config = dict(
    n_kv_head=10,
    activation='tanh_gelu',
    schedule='cos',
)
Each number is 200 + 20 x the weight over its row's rms, rounded and kept within 0 to 999. Layers, rows and columns count from 0. The size before them is the row's rms in percent of the matrix's.

# up: layer 3 MLP up, 2560x640, rms 0.081, rows 704-746, columns 320-399
# down: layer 3 MLP down (transposed), 2560x640, rms 0.0217, rows 704-745, columns 320-399
up704,099,166,217,201,182,187,179,183,176,171,165,218,198,241,217,195,188,226,181,206,191,192,205,213,215,194,201,180,212,212,167,174,193,167,224,249,204,206,182,188,209,191,203,190,200,230,231,189,206,211,197,186,224,206,187,173,170,181,218,195,177,174,210,211,198,203,170,207,206,179,217,213,213,217,182,208,182,196,191,196,244
down704,094,203,192,211,191,225,206,176,190,211,201,203,207,194,227,183,192,190,200,177,208,212,193,194,183,187,246,196,202,223,232,218,201,230,200,220,208,213,199,239,178,204,220,172,235,182,175,215,202,235,209,235,203,215,203,197,171,197,226,185,253,208,208,244,198,199,191,236,176,198,200,214,201,158,212,193,221,214,190,187,134
up705,101,181,202,212,209,179,196,229,199,188,185,209,184,158,210,187,230,175,209,189,211,220,223,213,221,186,158,193,208,217,202,176,174,224,212,245,177,191,206,213,190,187,229,184,198,187,177,198,240,205,203,193,175,222,191,218,172,204,184,189,210,219,212,202,202,193,192,198,208,197,200,197,194,224,223,212,170,152,210,196,203
down705,101,195,202,216,197,219,192,177,206,196,186,190,207,229,225,186,192,200,209,237,180,201,186,170,195,197,192,180,204,194,160,223,192,223,205,213,191,218,208,189,215,208,217,202,211,187,203,218,139,192,193,233,210,189,218,189,198,233,175,205,224,203,256,175,170,212,211,223,208,242,209,178,216,222,221,188,201,200,176,202,182
up706,100,213,199,213,191,198,172,209,180,238,195,189,156,221,186,195,200,206,193,196,249,163,190,206,198,169,174,192,234,185,175,178,183,196,211,221,210,212,240,223,223,178,182,186,183,232,207,163,193,220,165,174,206,208,201,210,187,191,232,186,193,157,196,211,207,216,176,197,195,201,207,198,177,201,199,190,205,213,213,226,187
down706,098,194,173,178,222,189,211,189,222,155,224,187,215,197,224,213,209,184,174,217,151,195,212,185,238,192,225,192,220,205,173,200,205,172,194,154,239,188,164,234,182,214,192,217,237,204,184,210,203,204,213,226,213,166,167,218,185,185,178,199,174,220,174,180,198,139,193,204,194,202,174,219,224,177,198,221,194,201,245,182,216
up707,102,237,215,199,218,176,201,223,209,193,197,208,190,177,227,179,194,194,205,195,214,230,193,210,229,187,214,192,190,223,196,215,185,149,180,171,155,179,182,208,178,165,187,178,176,188,211,230,200,218,248,187,213,211,192,228,208,208,193,172,209,216,157,206,206,222,183,183,202,227,178,185,191,189,203,165,210,204,227,229,224
down707,095,199,184,205,207,208,215,153,223,206,197,177,212,180,172,224,182,160,228,209,194,189,173,218,193,212,219,174,224,226,209,211,209,247,193,182,223,228,187,216,203,190,157,248,164,203,218,191,189,224,184,207,193,196,213,186,173,181,236,172,225,187,232,201,186,190,166,210,217,208,197,209,228,213,223,180,194,179,190,194,207
up708,098,214,227,218,204,207,188,201,182,186,246,157,206,183,208,178,200,197,181,218,180,173,256,183,181,219,173,223,213,188,219,198,245,182,194,208,224,218,167,215,168,194,242,223,181,170,195,194,222,206,167,203,191,196,166,185,182,218,205,218,198,212,215,193,201,160,194,238,213,179,174,201,190,211,209,195,161,149,184,190,192
down708,099,222,179,193,196,175,204,221,247,183,198,195,221,190,185,205,201,187,226,204,241,219,191,212,219,199,229,196,194,202,184,200,197,217,188,203,181,215,206,177,198,212,185,205,152,244,217,201,213,192,177,177,203,219,190,147,187,209,210,227,211,145,199,180,226,223,225,192,221,222,224,208,152,226,199,177,220,183,186,215,197
up709,097,239,244,211,186,196,188,194,211,220,163,207,201,231,222,221,205,207,165,190,191,194,199,176,210,187,193,222,192,213,202,200,203,183,208,192,209,192,164,207,220,217,206,210,213,176,205,169,204,191,229,213,196,222,177,207,225,226,197,169,192,179,226,179,212,207,204,188,194,192,181,205,227,210,221,202,184,202,195,189,215
down709,097,246,194,181,197,213,227,212,177,199,227,168,210,232,185,228,193,241,197,160,189,194,214,223,208,216,191,215,228,184,197,208,215,235,178,176,191,213,231,165,195,206,177,214,202,206,185,186,205,174,198,172,216,203,158,215,204,139,202,220,223,196,193,224,196,213,181,190,214,194,220,180,203,199,234,182,200,191,180,192,168
up710,099,210,163,252,205,223,224,192,209,204,257,200,182,211,221,207,195,206,217,211,203,202,181,194,164,167,162,194,187,168,170,227,231,248,188,183,183,176,165,220,204,208,198,241,228,201,188,229,206,201,180,177,172,230,204,208,200,223,214,215,239,169,193,204,180,213,228,193,188,214,200,207,160,208,209,231,201,202,168,206,215
down710,094,198,215,205,166,204,221,182,185,205,192,186,182,189,201,173,180,192,224,189,237,198,194,204,166,164,203,233,176,233,222,184,170,205,192,225,202,207,191,217,218,220,224,192,199,199,217,180,216,120,189,191,214,172,178,192,192,181,197,235,192,231,195,179,191,178,172,212,187,169,199,221,210,202,196,188,175,222,204,189,189
up711,094,184,177,233,187,177,191,204,208,204,138,239,212,197,189,224,200,202,224,183,178,198,211,203,227,207,200,217,217,238,194,219,130,170,220,213,171,192,214,195,209,189,177,211,190,210,212,216,215,186,210,198,218,202,198,200,216,206,208,179,193,180,193,147,217,225,190,206,186,213,195,189,217,202,220,197,207,207,225,200,194
down711,092,164,184,196,200,200,202,226,203,179,219,210,189,183,232,186,192,207,213,243,215,151,232,206,170,185,208,211,197,189,191,175,209,225,202,189,192,211,180,201,214,188,225,178,220,216,211,230,184,221,205,190,222,206,168,186,208,213,197,215,196,202,230,249,212,170,147,191,193,182,167,195,183,180,177,208,190,196,187,193,206
up712,094,216,198,193,200,194,197,168,216,216,238,232,230,205,184,246,166,190,210,193,186,196,196,170,205,197,189,206,208,171,158,190,210,222,188,238,205,213,208,197,206,223,220,210,228,218,212,221,206,214,217,208,178,211,207,202,220,208,192,163,178,206,185,193,152,156,182,189,198,169,247,225,221,195,169,171,206,212,158,172,247
down712,096,183,189,207,190,197,168,210,200,204,225,166,206,203,163,154,205,184,201,219,213,174,221,223,178,213,227,195,157,201,232,227,208,240,244,209,206,203,185,194,183,188,203,163,199,207,226,191,167,189,220,183,215,179,198,177,211,217,179,220,245,201,185,214,198,175,206,198,191,195,182,158,222,169,220,234,254,175,188,197,196
up713,096,249,220,193,202,172,211,208,224,226,170,185,200,212,206,222,188,197,191,189,174,205,209,212,191,237,204,184,189,211,232,177,180,222,215,217,205,200,224,202,187,160,194,194,216,224,219,210,218,205,186,188,227,198,199,190,217,207,159,205,229,195,191,226,210,186,207,221,183,195,201,201,217,179,213,177,196,216,198,203,211
down713,092,188,197,149,206,241,198,192,274,197,190,201,176,190,226,207,187,207,184,204,235,206,193,216,209,166,190,178,186,220,209,187,176,183,208,200,172,216,160,193,170,186,206,200,230,182,202,204,240,195,242,185,197,197,211,208,187,216,233,214,188,207,197,214,206,213,210,185,183,182,212,208,195,235,183,169,242,215,207,201,173
up714,095,195,218,166,214,174,170,205,187,223,219,196,189,201,217,212,218,176,231,181,214,209,200,176,202,225,229,227,218,192,236,189,146,204,197,221,187,172,197,198,214,183,208,191,204,178,231,160,181,207,216,197,208,240,195,216,218,189,202,248,232,183,258,184,225,176,226,233,229,164,204,196,208,195,203,198,214,206,195,224,210
down714,096,189,235,228,204,209,211,218,213,210,197,205,187,184,197,210,193,227,202,175,203,193,198,204,215,202,207,223,224,231,197,210,225,172,212,213,211,186,227,189,203,217,168,198,259,241,222,214,216,159,217,168,193,169,202,195,194,189,203,177,213,203,204,236,205,195,181,244,204,207,211,180,203,192,205,208,181,195,174,243,244
up715,101,187,193,221,219,223,191,219,181,174,212,215,218,225,170,198,236,182,178,173,231,207,186,219,204,212,186,201,225,204,194,207,193,212,218,208,182,216,200,197,194,233,197,159,221,186,230,179,185,181,201,197,209,187,185,195,188,193,205,192,206,185,217,173,213,196,198,193,194,165,184,169,200,160,205,201,223,155,179,207,200
down715,102,194,177,189,218,154,207,185,206,186,200,160,209,200,161,178,202,217,173,172,219,191,163,139,194,208,179,176,217,223,184,191,198,195,147,200,188,214,230,197,194,204,241,210,182,187,219,196,208,188,198,212,178,202,205,219,173,175,194,227,258,211,184,229,182,214,207,185,209,215,188,210,225,188,215,162,200,209,163,247,166
up716,095,196,215,206,203,201,223,221,165,201,202,171,188,212,192,193,210,218,186,173,232,186,215,223,202,196,161,194,236,192,177,184,215,181,200,216,195,181,239,214,205,184,225,202,184,190,218,187,201,246,218,220,202,176,245,219,215,199,212,163,175,215,205,190,184,202,205,165,233,196,183,198,211,194,207,226,187,208,204,185,209
down716,098,182,170,201,226,214,218,175,187,189,172,229,179,186,223,203,215,197,197,215,192,203,198,167,207,173,209,201,175,193,215,191,180,194,200,252,178,250,217,199,181,216,205,222,192,206,217,182,188,201,188,197,253,245,168,204,190,183,229,197,219,209,191,218,206,183,224,193,183,203,201,221,189,203,206,181,194,212,245,209,199
up717,100,197,214,194,210,178,231,201,226,194,224,224,207,193,153,192,212,208,226,185,200,208,164,175,228,212,222,209,202,198,190,204,213,219,214,192,182,185,156,199,196,194,191,218,164,210,216,228,176,196,185,223,197,195,200,218,218,219,220,209,192,239,159,195,222,236,176,235,203,224,211,195,185,180,216,207,181,191,224,196,201
down717,107,187,192,239,219,165,185,219,195,209,194,220,212,192,191,179,156,232,182,240,197,187,201,215,189,177,227,185,219,166,208,196,222,192,215,169,187,192,214,177,169,229,209,168,215,185,223,213,242,182,230,193,212,168,224,203,207,205,189,196,180,187,212,193,201,175,216,204,222,205,193,200,144,222,152,205,225,194,213,211,197
up718,101,238,188,218,214,190,195,177,173,196,221,232,179,166,226,177,221,188,212,190,220,144,236,187,191,197,210,192,190,187,196,196,234,165,196,200,191,152,175,186,198,205,176,222,204,223,204,196,177,231,215,182,196,232,198,194,203,219,215,193,220,183,197,213,202,192,240,186,209,173,213,204,193,201,236,173,201,171,189,183,222
down718,096,184,219,212,190,210,179,234,205,196,233,177,218,235,214,212,204,211,208,197,199,242,217,187,213,173,181,202,193,226,246,199,244,171,205,187,220,196,186,212,201,205,223,202,189,220,190,185,222,228,213,238,219,192,192,204,199,210,176,206,213,245,203,223,204,198,163,198,202,204,192,212,214,218,179,195,166,208,171,224,215
up719,098,213,222,214,181,188,204,180,212,180,212,193,217,201,180,191,164,166,241,248,207,203,190,176,207,187,221,237,193,186,200,210,229,161,230,182,184,206,258,189,156,197,215,174,191,165,177,194,215,191,218,210,175,175,200,210,217,234,215,187,189,189,137,212,147,211,206,168,202,164,213,200,161,183,209,188,230,219,246,234,201
down719,103,200,204,193,231,206,177,226,199,205,225,193,193,201,227,187,191,191,199,182,174,165,191,237,200,218,189,196,209,206,212,200,211,223,191,180,205,173,193,212,232,229,192,217,239,217,209,182,195,216,211,192,236,190,208,170,208,173,184,210,224,218,219,199,182,168,185,198,187,212,202,171,183,179,189,184,214,160,185,178,223
up720,099,208,190,221,198,189,193,203,200,219,197,194,205,204,221,212,169,204,213,220,225,185,216,190,190,204,218,218,183,184,212,211,200,211,231,216,177,192,220,219,225,211,197,180,186,193,217,193,155,189,234,194,217,202,209,207,189,176,250,145,224,174,177,192,193,164,206,195,225,185,161,206,243,200,231,222,228,178,155,202,246
down720,096,201,217,213,184,180,179,215,229,219,180,189,178,215,172,198,197,180,243,159,183,212,225,188,228,196,240,205,198,177,174,199,215,167,191,192,187,170,252,209,207,200,226,212,215,205,224,143,198,223,188,202,203,202,202,240,212,239,200,185,228,198,213,200,165,175,223,175,157,209,189,193,187,184,183,187,218,192,194,221,196
up721,105,223,188,226,206,218,160,227,208,205,192,161,210,181,192,222,214,186,202,249,232,206,185,217,195,210,172,196,211,183,219,202,206,208,212,175,201,232,225,219,213,204,204,206,170,185,196,170,206,204,216,207,181,169,212,182,193,223,171,204,215,165,202,169,195,176,197,148,215,195,186,221,213,199,194,210,175,177,225,208,216
down721,108,171,199,190,225,222,190,198,203,247,193,211,184,216,212,221,174,199,214,202,183,217,179,173,237,199,212,212,179,211,189,200,197,160,232,158,206,194,192,217,189,204,209,192,188,175,219,220,203,186,240,181,232,192,183,208,202,174,206,233,223,211,214,223,178,202,216,189,204,191,215,163,200,190,211,175,183,174,177,175,179
up722,103,221,191,201,172,228,201,176,208,226,179,166,211,188,178,225,218,208,195,231,185,207,186,212,201,200,221,173,195,179,194,201,157,185,175,217,229,231,207,193,176,242,226,216,200,214,250,228,182,210,220,193,172,177,192,205,198,166,204,192,175,222,225,203,233,236,197,199,194,180,226,227,224,214,207,195,194,190,219,171,194
down722,102,164,184,168,202,178,188,228,197,167,172,228,215,195,207,205,196,212,205,177,197,202,199,166,172,187,201,233,193,182,210,187,222,191,192,182,186,233,199,169,166,198,188,203,187,202,204,182,172,199,177,203,196,226,234,165,191,236,208,231,168,205,179,187,209,180,205,214,209,190,158,192,176,207,185,248,243,186,200,205,196
up723,098,227,195,155,136,208,201,233,165,186,201,206,184,185,211,179,196,219,212,218,213,199,241,186,219,196,201,198,201,227,178,218,203,201,171,213,179,215,175,215,211,209,199,225,204,198,216,184,157,206,170,199,174,216,191,242,219,177,190,217,208,193,198,171,183,189,219,221,189,138,212,227,189,243,177,213,214,197,200,222,188
down723,101,208,179,209,200,178,227,205,240,218,243,182,174,165,157,178,235,193,225,208,204,230,217,193,171,229,201,185,169,207,195,145,229,241,200,153,166,197,197,193,144,216,214,215,190,206,225,221,218,153,224,230,190,179,197,191,165,212,220,212,191,210,190,209,196,173,203,198,213,261,164,222,196,215,202,210,188,192,207,236,190
up724,098,202,196,200,195,260,243,151,198,217,193,207,237,194,254,177,172,199,183,203,203,212,215,199,226,222,165,209,224,164,178,196,181,165,160,233,190,196,200,211,167,197,199,220,187,173,202,202,167,171,181,203,176,207,238,191,237,207,203,200,234,174,200,200,171,198,194,187,182,186,183,193,192,216,225,217,225,189,201,187,182
down724,099,209,175,197,171,180,213,221,197,214,187,207,211,179,206,198,216,210,200,200,160,208,186,200,162,176,190,229,208,183,212,175,189,170,182,181,229,185,209,231,208,159,208,215,195,210,196,204,197,255,244,205,189,183,181,220,200,213,225,243,196,177,185,202,197,228,198,223,186,216,203,193,223,172,189,183,192,170,205,178,211
up725,101,153,182,211,201,198,183,213,200,142,212,232,256,197,209,199,201,209,222,190,184,167,188,184,169,174,221,215,222,213,198,219,205,204,227,182,211,214,208,198,157,224,153,171,213,175,190,182,196,198,196,204,187,186,201,169,216,202,221,201,213,221,194,220,192,216,194,212,233,158,220,169,173,225,214,184,230,187,218,231,196
down725,098,203,210,190,165,195,203,187,166,199,200,163,202,234,191,238,219,206,194,167,194,227,184,220,192,181,220,213,161,210,165,225,201,205,215,194,207,178,204,214,143,211,237,194,189,187,168,214,180,201,198,189,206,169,201,233,203,223,201,226,181,175,132,241,198,200,210,206,199,239,217,194,218,197,190,193,194,182,220,205,163
up726,117,212,195,228,174,196,180,213,186,222,193,223,211,187,186,201,175,210,161,184,170,190,220,221,204,207,197,220,202,201,160,189,221,184,197,202,165,216,208,220,202,165,192,209,178,193,213,194,195,228,179,200,217,203,207,199,196,211,197,174,194,203,198,185,240,195,186,206,182,167,198,181,203,189,191,201,171,209,206,183,221
down726,121,214,195,209,206,206,230,230,228,194,182,195,150,187,204,172,218,171,211,210,192,210,202,189,220,203,202,164,197,170,163,228,195,207,208,211,220,165,178,202,179,172,193,178,151,202,193,180,222,196,201,171,214,213,193,205,203,208,190,202,222,204,214,201,203,180,198,191,185,209,219,203,199,183,201,198,213,232,219,236,200
up727,096,216,174,205,209,199,208,167,168,198,214,227,199,233,217,190,197,227,179,209,195,198,183,214,218,194,145,203,204,224,218,187,223,212,242,196,177,206,211,200,204,199,204,230,200,223,207,243,211,202,229,211,182,225,185,172,185,168,214,199,184,210,162,200,211,211,211,231,218,199,198,198,181,195,199,188,194,220,222,190,207
down727,096,169,210,184,194,192,231,207,189,217,195,152,207,256,208,226,202,173,215,177,242,185,202,222,218,210,126,212,184,171,205,169,186,173,207,191,176,229,194,211,214,191,209,192,219,207,200,174,217,208,206,232,200,238,186,183,218,181,190,178,189,221,177,169,206,192,202,211,217,213,215,188,233,183,197,186,205,195,162,187,154
up728,101,145,173,212,191,152,216,153,201,191,177,192,179,200,224,188,192,168,184,200,199,190,206,193,186,188,178,216,203,163,215,212,185,209,219,218,169,197,171,216,216,198,155,200,213,177,225,149,184,211,197,203,209,202,213,195,178,179,160,212,222,188,197,205,247,186,193,190,220,231,197,186,195,173,200,187,209,204,185,203,174
down728,098,206,218,183,230,251,184,247,241,196,174,212,212,198,184,203,175,176,238,209,197,173,190,204,205,230,183,229,207,206,177,212,212,195,188,209,173,223,211,235,183,248,174,183,227,235,210,196,240,189,189,194,201,180,163,230,163,206,231,166,194,228,197,189,197,210,179,203,160,216,203,223,177,201,195,231,186,223,206,199,202
up729,101,187,242,186,176,205,186,250,190,197,213,210,236,193,219,213,224,199,218,192,190,199,186,205,160,193,189,209,166,183,217,191,213,188,191,219,196,194,201,160,163,194,220,186,240,180,194,210,235,163,205,214,207,186,163,214,213,257,210,207,199,228,176,165,211,201,200,232,207,203,191,203,215,170,203,214,163,211,206,220,153
down729,101,212,206,209,231,194,207,200,213,183,179,197,203,201,179,227,188,194,202,185,224,205,196,194,189,225,208,203,191,208,207,220,193,189,204,197,216,233,183,226,190,211,144,193,192,200,244,218,184,225,180,176,193,194,210,178,202,223,184,202,196,207,178,179,233,184,221,181,177,189,187,170,171,198,199,191,241,205,202,212,200
up730,100,214,218,181,202,223,185,205,226,182,141,158,229,204,185,182,224,217,208,186,150,192,207,173,198,191,199,215,217,181,197,217,210,201,194,231,188,180,214,237,221,175,204,200,195,222,232,215,181,237,173,184,187,213,183,200,182,212,186,151,168,191,210,175,173,191,212,212,196,179,185,196,225,173,195,210,216,213,200,222,207
down730,101,193,207,195,202,243,212,190,199,195,215,184,178,202,231,213,187,199,205,226,199,209,190,173,200,200,194,190,182,191,222,216,171,197,194,207,218,248,177,156,173,212,170,223,168,202,173,192,188,218,227,207,200,232,187,234,187,163,206,255,227,183,159,186,236,212,224,200,205,192,206,176,208,175,186,198,202,160,193,175,211
up731,099,199,194,200,215,204,209,234,180,188,219,208,215,203,196,192,213,214,174,200,180,201,198,212,194,201,212,191,223,189,194,181,225,217,220,182,231,251,200,205,161,198,192,179,174,223,177,200,163,215,199,223,174,186,177,238,181,180,231,197,223,230,211,197,201,218,227,206,223,169,212,227,170,175,201,191,195,205,204,167,217
down731,105,169,190,204,185,192,205,179,209,209,236,188,175,232,213,152,221,190,186,175,209,218,195,192,199,158,196,203,181,223,213,193,159,162,199,180,226,152,208,210,233,224,233,165,195,179,196,225,199,239,195,186,218,210,178,155,213,226,213,210,216,222,164,227,208,180,174,211,206,188,205,179,208,242,167,185,193,185,240,226,200
up732,102,208,225,172,194,184,192,196,206,218,205,220,176,207,194,197,187,235,199,176,201,233,169,226,197,150,191,196,198,236,161,223,185,159,205,210,224,211,217,188,196,183,215,230,182,216,184,227,183,199,208,171,185,189,222,173,218,219,196,184,192,208,217,210,196,179,204,224,180,182,189,206,206,200,179,173,194,184,196,207,195
down732,100,182,215,209,197,165,171,191,183,195,194,203,192,198,190,185,190,189,194,197,215,199,227,179,216,209,194,196,188,177,225,204,134,193,211,215,222,193,181,199,190,189,217,179,212,190,190,233,194,202,189,223,162,217,178,224,185,177,171,183,229,198,192,204,219,196,204,227,235,208,142,182,244,162,191,160,199,209,224,206,220
up733,100,176,178,214,203,164,215,178,192,224,187,201,188,198,188,237,154,198,228,190,183,206,225,225,187,207,194,207,212,175,190,207,228,198,146,235,183,237,198,200,216,195,229,185,197,204,199,198,225,199,248,203,174,167,174,137,199,201,192,195,206,187,199,186,181,181,228,215,210,174,195,214,220,199,212,195,196,213,180,198,204
down733,095,224,195,175,236,211,185,220,226,193,166,161,207,183,215,198,215,161,175,230,215,211,231,199,232,229,212,203,176,198,180,169,214,178,227,169,210,203,199,195,203,197,199,213,215,202,207,187,189,210,205,196,211,178,185,238,206,189,195,193,197,188,201,187,200,151,201,226,231,188,208,204,193,218,212,227,231,221,223,196,186
up734,102,209,163,210,220,219,191,200,223,202,206,209,191,184,205,187,205,209,174,186,233,178,227,201,201,218,201,211,237,180,203,190,190,172,197,217,210,199,165,192,207,230,191,210,190,171,180,222,209,172,219,216,187,173,194,201,199,181,198,216,210,206,165,180,230,232,208,200,207,217,205,207,236,209,206,198,190,181,160,222,179
down734,100,212,182,166,174,236,192,191,197,180,235,196,242,217,210,229,215,193,228,194,198,174,148,200,210,202,172,185,164,179,213,226,197,206,223,214,204,180,210,206,184,219,213,187,184,186,184,208,197,189,174,189,213,177,216,228,179,218,202,157,221,227,194,213,211,143,209,204,206,163,198,167,199,177,197,186,241,189,204,179,212
up735,100,221,224,192,207,198,180,211,192,198,198,187,230,202,200,206,208,213,192,223,217,155,221,227,179,164,169,196,187,205,191,235,170,184,181,204,190,201,193,198,224,196,202,225,207,197,214,203,191,198,216,173,186,218,189,205,160,214,203,217,185,193,169,171,189,196,216,235,188,182,168,225,186,194,223,202,243,180,178,232,217
down735,095,232,171,200,222,206,208,189,198,203,207,204,184,162,201,201,241,236,220,199,189,209,200,209,184,188,216,187,182,196,222,192,203,188,178,187,235,176,180,197,173,178,196,240,238,185,218,198,189,226,227,212,214,216,180,193,175,222,236,202,183,186,244,185,201,208,217,184,199,189,220,218,172,158,184,182,226,206,216,214,169
up736,096,238,189,191,207,196,203,197,201,194,222,210,208,215,183,180,186,176,176,214,194,227,185,220,197,186,218,175,206,211,189,171,234,207,201,215,183,207,175,185,228,201,218,234,200,214,185,202,172,173,183,188,203,210,195,220,187,201,187,190,201,221,219,211,169,184,213,204,186,197,197,200,163,234,186,212,200,222,204,229,199
down736,091,163,230,173,208,242,214,191,206,211,181,173,181,218,207,219,172,195,198,175,177,190,218,256,232,201,183,171,197,237,218,178,202,223,185,195,220,176,183,196,224,180,165,159,198,209,186,171,176,168,241,230,188,209,186,188,204,205,220,208,212,178,187,220,220,217,193,194,238,233,198,195,227,214,224,212,195,185,202,175,199
up737,101,227,175,162,214,201,173,187,208,165,206,160,195,187,203,182,217,204,211,197,219,153,206,226,180,177,196,224,209,227,221,180,170,183,226,197,219,190,231,202,208,185,195,219,193,200,232,179,169,195,181,208,168,192,186,215,186,203,200,190,215,189,212,197,192,203,196,224,193,188,187,190,244,252,211,199,204,199,209,180,188
down737,111,227,199,181,203,215,197,199,193,225,225,207,188,224,228,197,210,190,224,165,197,228,197,251,194,209,174,201,213,184,219,224,178,196,208,183,162,214,209,192,206,185,233,221,141,181,215,214,179,194,192,180,219,171,229,192,178,202,229,207,206,189,183,207,223,201,198,159,210,198,206,186,191,172,214,201,191,213,156,188,193
up738,095,198,247,177,215,179,220,201,182,172,218,206,215,203,167,181,226,202,167,201,185,198,202,159,214,170,216,204,225,234,208,190,166,199,190,193,207,178,178,204,227,181,195,155,170,165,184,199,237,187,195,178,195,206,220,190,212,185,219,201,225,184,246,192,199,212,224,200,213,177,211,167,187,191,196,227,212,172,211,190,192
down738,099,187,204,175,200,191,180,202,194,182,157,213,196,206,177,197,182,192,195,210,224,194,170,233,225,210,194,197,152,198,211,186,186,231,221,220,191,194,240,219,220,214,191,202,192,214,211,230,216,220,173,199,254,216,230,182,206,234,234,167,186,214,186,181,170,186,195,173,197,230,242,216,196,214,208,181,194,204,152,190,207
up739,101,211,227,214,194,252,216,206,202,173,206,174,208,196,212,180,177,198,206,217,212,173,229,187,208,218,200,210,210,196,202,213,210,221,250,229,243,216,223,188,181,204,234,189,205,197,194,214,203,158,204,187,174,191,194,163,232,195,219,200,219,193,206,182,224,192,211,193,214,186,173,209,191,223,136,226,212,177,206,188,206
down739,104,217,194,197,228,202,198,187,197,190,220,232,201,181,222,213,220,197,198,177,222,162,183,226,195,178,229,216,193,225,214,204,230,216,189,206,215,187,194,204,166,175,169,213,204,213,173,200,209,208,155,210,192,215,238,221,185,196,189,209,193,203,176,224,224,201,213,210,164,177,186,193,234,159,182,222,193,191,200,238,201
up740,103,181,214,206,169,181,166,182,213,222,209,184,231,201,209,165,165,199,184,203,232,187,166,203,208,178,209,217,197,193,203,195,203,198,196,170,172,231,196,186,188,168,200,217,221,176,220,168,154,203,205,166,187,247,172,211,240,190,204,181,199,205,217,181,200,206,253,189,204,190,202,183,182,205,221,158,169,217,210,216,194
down740,107,215,218,183,205,194,200,162,225,193,198,226,201,177,191,162,213,230,244,175,215,203,213,200,234,191,190,193,206,191,225,213,198,201,204,194,181,222,214,212,187,216,219,176,220,219,222,254,181,199,199,208,181,194,189,189,176,181,230,208,202,233,210,216,177,209,196,216,168,217,178,196,229,220,235,209,202,228,179,200,212
up741,097,184,191,215,201,193,225,181,212,225,207,203,193,190,185,189,204,221,164,206,233,238,202,182,208,191,198,216,203,194,197,172,197,188,214,219,215,192,178,163,170,180,185,201,193,197,196,154,201,224,205,205,193,182,197,196,194,208,152,199,187,199,141,231,219,206,188,192,179,203,185,211,222,218,210,227,203,217,227,163,229
down741,092,195,190,216,170,232,191,174,181,187,163,212,197,210,214,161,151,226,203,224,203,202,196,199,182,174,215,186,215,226,239,177,213,191,207,192,218,226,211,206,185,226,179,194,230,187,215,205,208,187,199,189,202,203,202,235,192,189,230,193,160,208,187,201,195,204,184,174,187,174,246,205,253,196,198,212,159,176,204,187,191
up742,108,225,203,199,170,219,179,188,172,194,196,190,186,240,170,208,201,205,200,193,194,180,201,183,190,200,203,225,164,194,207,209,174,162,198,185,177,218,176,202,210,201,253,200,208,210,197,250,186,177,173,224,166,224,224,202,203,197,225,207,220,173,207,160,190,216,231,235,187,218,210,192,220,233,217,212,236,187,200,254,173
down742,102,182,197,169,186,178,203,203,215,222,195,205,222,203,243,204,219,207,194,210,161,219,225,227,213,192,171,199,183,169,180,170,186,204,169,232,242,216,188,192,203,221,208,200,218,172,168,181,197,193,222,195,221,208,209,189,247,194,209,197,200,191,191,190,220,199,210,172,200,193,194,206,185,192,196,162,210,181,210,211,218
up743,100,184,186,199,201,184,207,205,207,220,171,182,208,162,198,209,206,178,189,223,216,211,157,204,214,183,236,225,227,227,180,144,196,200,188,217,212,176,177,216,212,193,231,189,221,229,164,199,207,214,212,208,216,206,201,168,223,230,207,194,222,214,200,183,204,228,222,223,226,198,193,214,180,226,183,232,190,209,174,202,185
down743,100,248,213,199,215,201,205,204,227,188,217,184,185,200,230,177,193,208,236,206,186,218,211,194,203,177,212,213,182,207,230,236,173,219,232,203,218,218,202,216,197,242,224,215,197,202,180,191,191,197,200,170,191,175,183,233,211,206,190,181,233,197,235,183,190,183,197,208,199,227,205,217,219,187,197,235,160,199,196,173,202
up744,101,183,188,201,174,234,226,232,155,198,206,191,200,176,162,182,188,211,189,165,207,226,208,200,214,177,200,176,213,214,194,201,175,192,189,192,180,211,222,216,182,192,198,220,176,222,197,177,214,179,173,210,197,194,175,220,210,172,215,207,214,199,206,212,207,224,212,161,180,199,193,203,230,225,202,213,188,166,223,201,226
down744,106,234,200,166,189,199,163,207,180,239,219,155,206,200,217,203,199,191,201,213,192,203,199,189,208,192,216,172,227,262,177,187,212,173,208,206,181,195,230,200,187,187,256,198,172,201,200,170,223,168,181,194,197,185,225,181,204,226,186,198,189,193,228,194,209,184,208,228,219,180,230,201,174,173,229,186,207,193,195,243,216
up745,097,234,216,188,212,192,201,183,212,218,214,215,251,214,211,170,187,170,206,204,179,201,199,208,196,213,201,231,151,226,228,213,201,201,200,214,217,220,217,200,163,207,201,202,206,193,214,203,219,195,209,198,213,197,197,214,188,202,170,204,198,206,172,187,194,170,198,216,192,184,195,211,202,182,207,183,221,229,208,190,173
down745,098,219,168,217,174,173,209,185,194,170,228,194,222,214,200,242,192,183,186,168,216,201,211,202,182,188,211,221,202,216,184,198,176,174,194,178,185,179,174,196,225,207,181,221,226,192,187,231,229,187,179,229,230,209,203,149,216,181,252,209,186,207,198,223,197,168,178,157,193,213,182,158,186,208,220,179,183,216,190,217,240
up746,102,173,194,193,210,188,246,203,186,221,203,229,211,192,209,161,220,194,223,217,202,181,211,200,213,249,215,217,185,145,193,211,205,195,231,236,212,221,216,182,195,207,187,220,201,222,216,194,165,200,222,220,213,231,223,200,194,231,207,220,199,183,191,200,251,230,187,193,223,205,180,206,184,182,212,170,202,190,229,221,199